config.toml
num_hidden_layers = 19
hidden_size = 384
num_attention_heads = 3
vocab_size = 8192
rope_theta = 10000.0
bias = "all"
init = "uniform"
init_std_qkv = 0.0173
init_std_o = 0.0
init_std_up = 0.0173
beta1 = 0.95
beta2 = 0.99
lr_head = 0.00562
doc_mask = true
train_tokens = 372200000
Each number is 128 + 32 x the weight over the matrix's rms, rounded and kept within 0 to 255. Layers, rows and columns count from 0. Numbers have three digits each.

# layer 11 MLP up, 1536x384, rms 0.0282, rows 1507-1535, columns 256-319
116074147124124151155183162114136173088106157126130125121104118169175141152183115146116124145138109125091127070160130144119157119115096151112092110104164078138130069117218120115118138111156113
152147158115100091148151132129089169123126174150104091117161176112151166148151210176134147143164145109105102117130173087157124072111104158142096051150132166156105156137107125129139092157115118
135160110078152121115089074140139154152157162127148087186119092132175152107183159110125194140115140130100159177103095142157144145144122132145121134155059164126123124193120127120140103106114113
117133079127092070133144057190077107136114068090139085113140127065147145175130094147110136121098109118110133100089141135219122097153119139175156140110135111146151172086124151191108115154134153
128110126141091148116105091101085103139114124077097151173143102131117138168186073153144134112129081082062163136091140106134148086114126081079141135161144141188130111097158143155105122134113115
173106137175161094117194126136126180171163140120213108130094181130175143110183141160140141151182095099144151103147112093134160077140138100104071110093150165169100118122162059053159084118100124
140075123121143146159088108148143153085086091061090117094129141123137160101159038114133145122159111144123149156106126070156121151080086133122196083152151171167080126161136168135132129099124112
100142121063141142137121102108165198136171149114104107127143164098184117131184082044135121229125158162101137075104181139095139116115094138125131124149093117194101172147143106094158115080066157
096071111175143225187100145110122154145085084060145122149101140080156179144094111168155129146173082106057124086167136105129048093111109137078162071131140099128079086095158058110155159045188151
147124157101131121173126148190132128216093103111151113175135121169149107137113157091099101078091139114127118161113137087154146091154125089121153146119151101119124132173104133127165137136145082
109116132144184142120094158128133122171139160126140148124153094147150197145078101158128171159075107148079098168210123171095157125099093115085111103136095176119123146118175135140133165118136088
085120113176148101136140145135127143125145169089127083213188169139135202104148139096130156132128157184153097093162118087190206140153096075146100084134109127121121125152148083084116137116151098
099086121170136129136182070108102174087092125083111158171139092106068122119092133151114151120117144123118066136156080162131126153089108078142092184160058106193081153141181117102122165099183083
117114062141097139144071140147135154173114127087137097123151123125111162115157096145134128143196142100154140069140096108130066144050010114116098122067194167107159141115150186120255158141146080
089162142125095175131171098177127086137152117158203100138119125143123124138141118103110145142134105126155125117103135141133119069121107144131194145135146146142188109154097096137160068121083159
102135116134108181118095161082114154136140133089155145194153100172141127138141130129153153169152157142122144139097103164132094102116180143088130112063114102145172058185177149139131149138095148
098162100132141124168091138157097148186130159104180133089102150139160158100091126119132177083111104060051104099155099155186093148090130160118151120119104151118149131109121110100165111167097078
144082119146146119124114111177060151136119127170136132101124132167153137106185104133144087107143163137115164086084083180137123130079151161122099145142135129125043140131147102107110196096141124
119160134078085098194103118156124070161165134148158133144087105110179141110142137090118156080114136116131113110111161141137084110121092125107153127169111201168099079068119097137128140132154079
093109139114125117139172199124132180115149139082147073115140134164129143104172112129090108120086141088130096131116167089178155089061156102160097090125142138210166130155106128119175121163114084
163129126098161116153144090160128186133090082147141108131143103111138111142163128137105116120142098127114084117131104062169104142092111091117118142121175120166106096121140148168111110115118138
140118130086138101155187178122140127142166126140092103185105079154199152114121154157152125166100157074133111183113186071147140111122156140130121178191207168131133121125129199136143122112147104
081109144106112107145081124109088092123141146139106137139112187116098161138125143130124153092145137117136118094110102127110080102095125123144134179177146162173173134169167178111165127136156093
139106107122188094145122185185106190114144131127154138170226150101084156133101089139119191144163128101103182173123142128142092144151113078071062131164106127131133170177108124121134107071130032
180112157078150141189118072173123098061176114157121070126097180170149158109145133119132116127109135063090153133093228121134131086125167142129147129163067172141151181120097100135116115103057132
107070127094161193204093173161109153185096118146140096123158073095151167170111084130168064096128124149117157066187101098134082115147076086144148036158073143147147170161176088144150082128115079
186147117028098078116098141173034089118111121115154101162163130099148122116133144116127115118083120169082137167155193133137164129121142101145139127149192149131116110160168124080072124077114103
153123138116090090153105132151107108151075139116116080145116140060122192102152133105150138159129139105179138123136160097098120073116095105074123093128112185150104096132146104144124136145050140
177080155097070044151154136116133112165164154119129028114142118137142098128145140091114167137176161109124192102124153140116129154152097160108031068133097136139190137137112132097114077105194113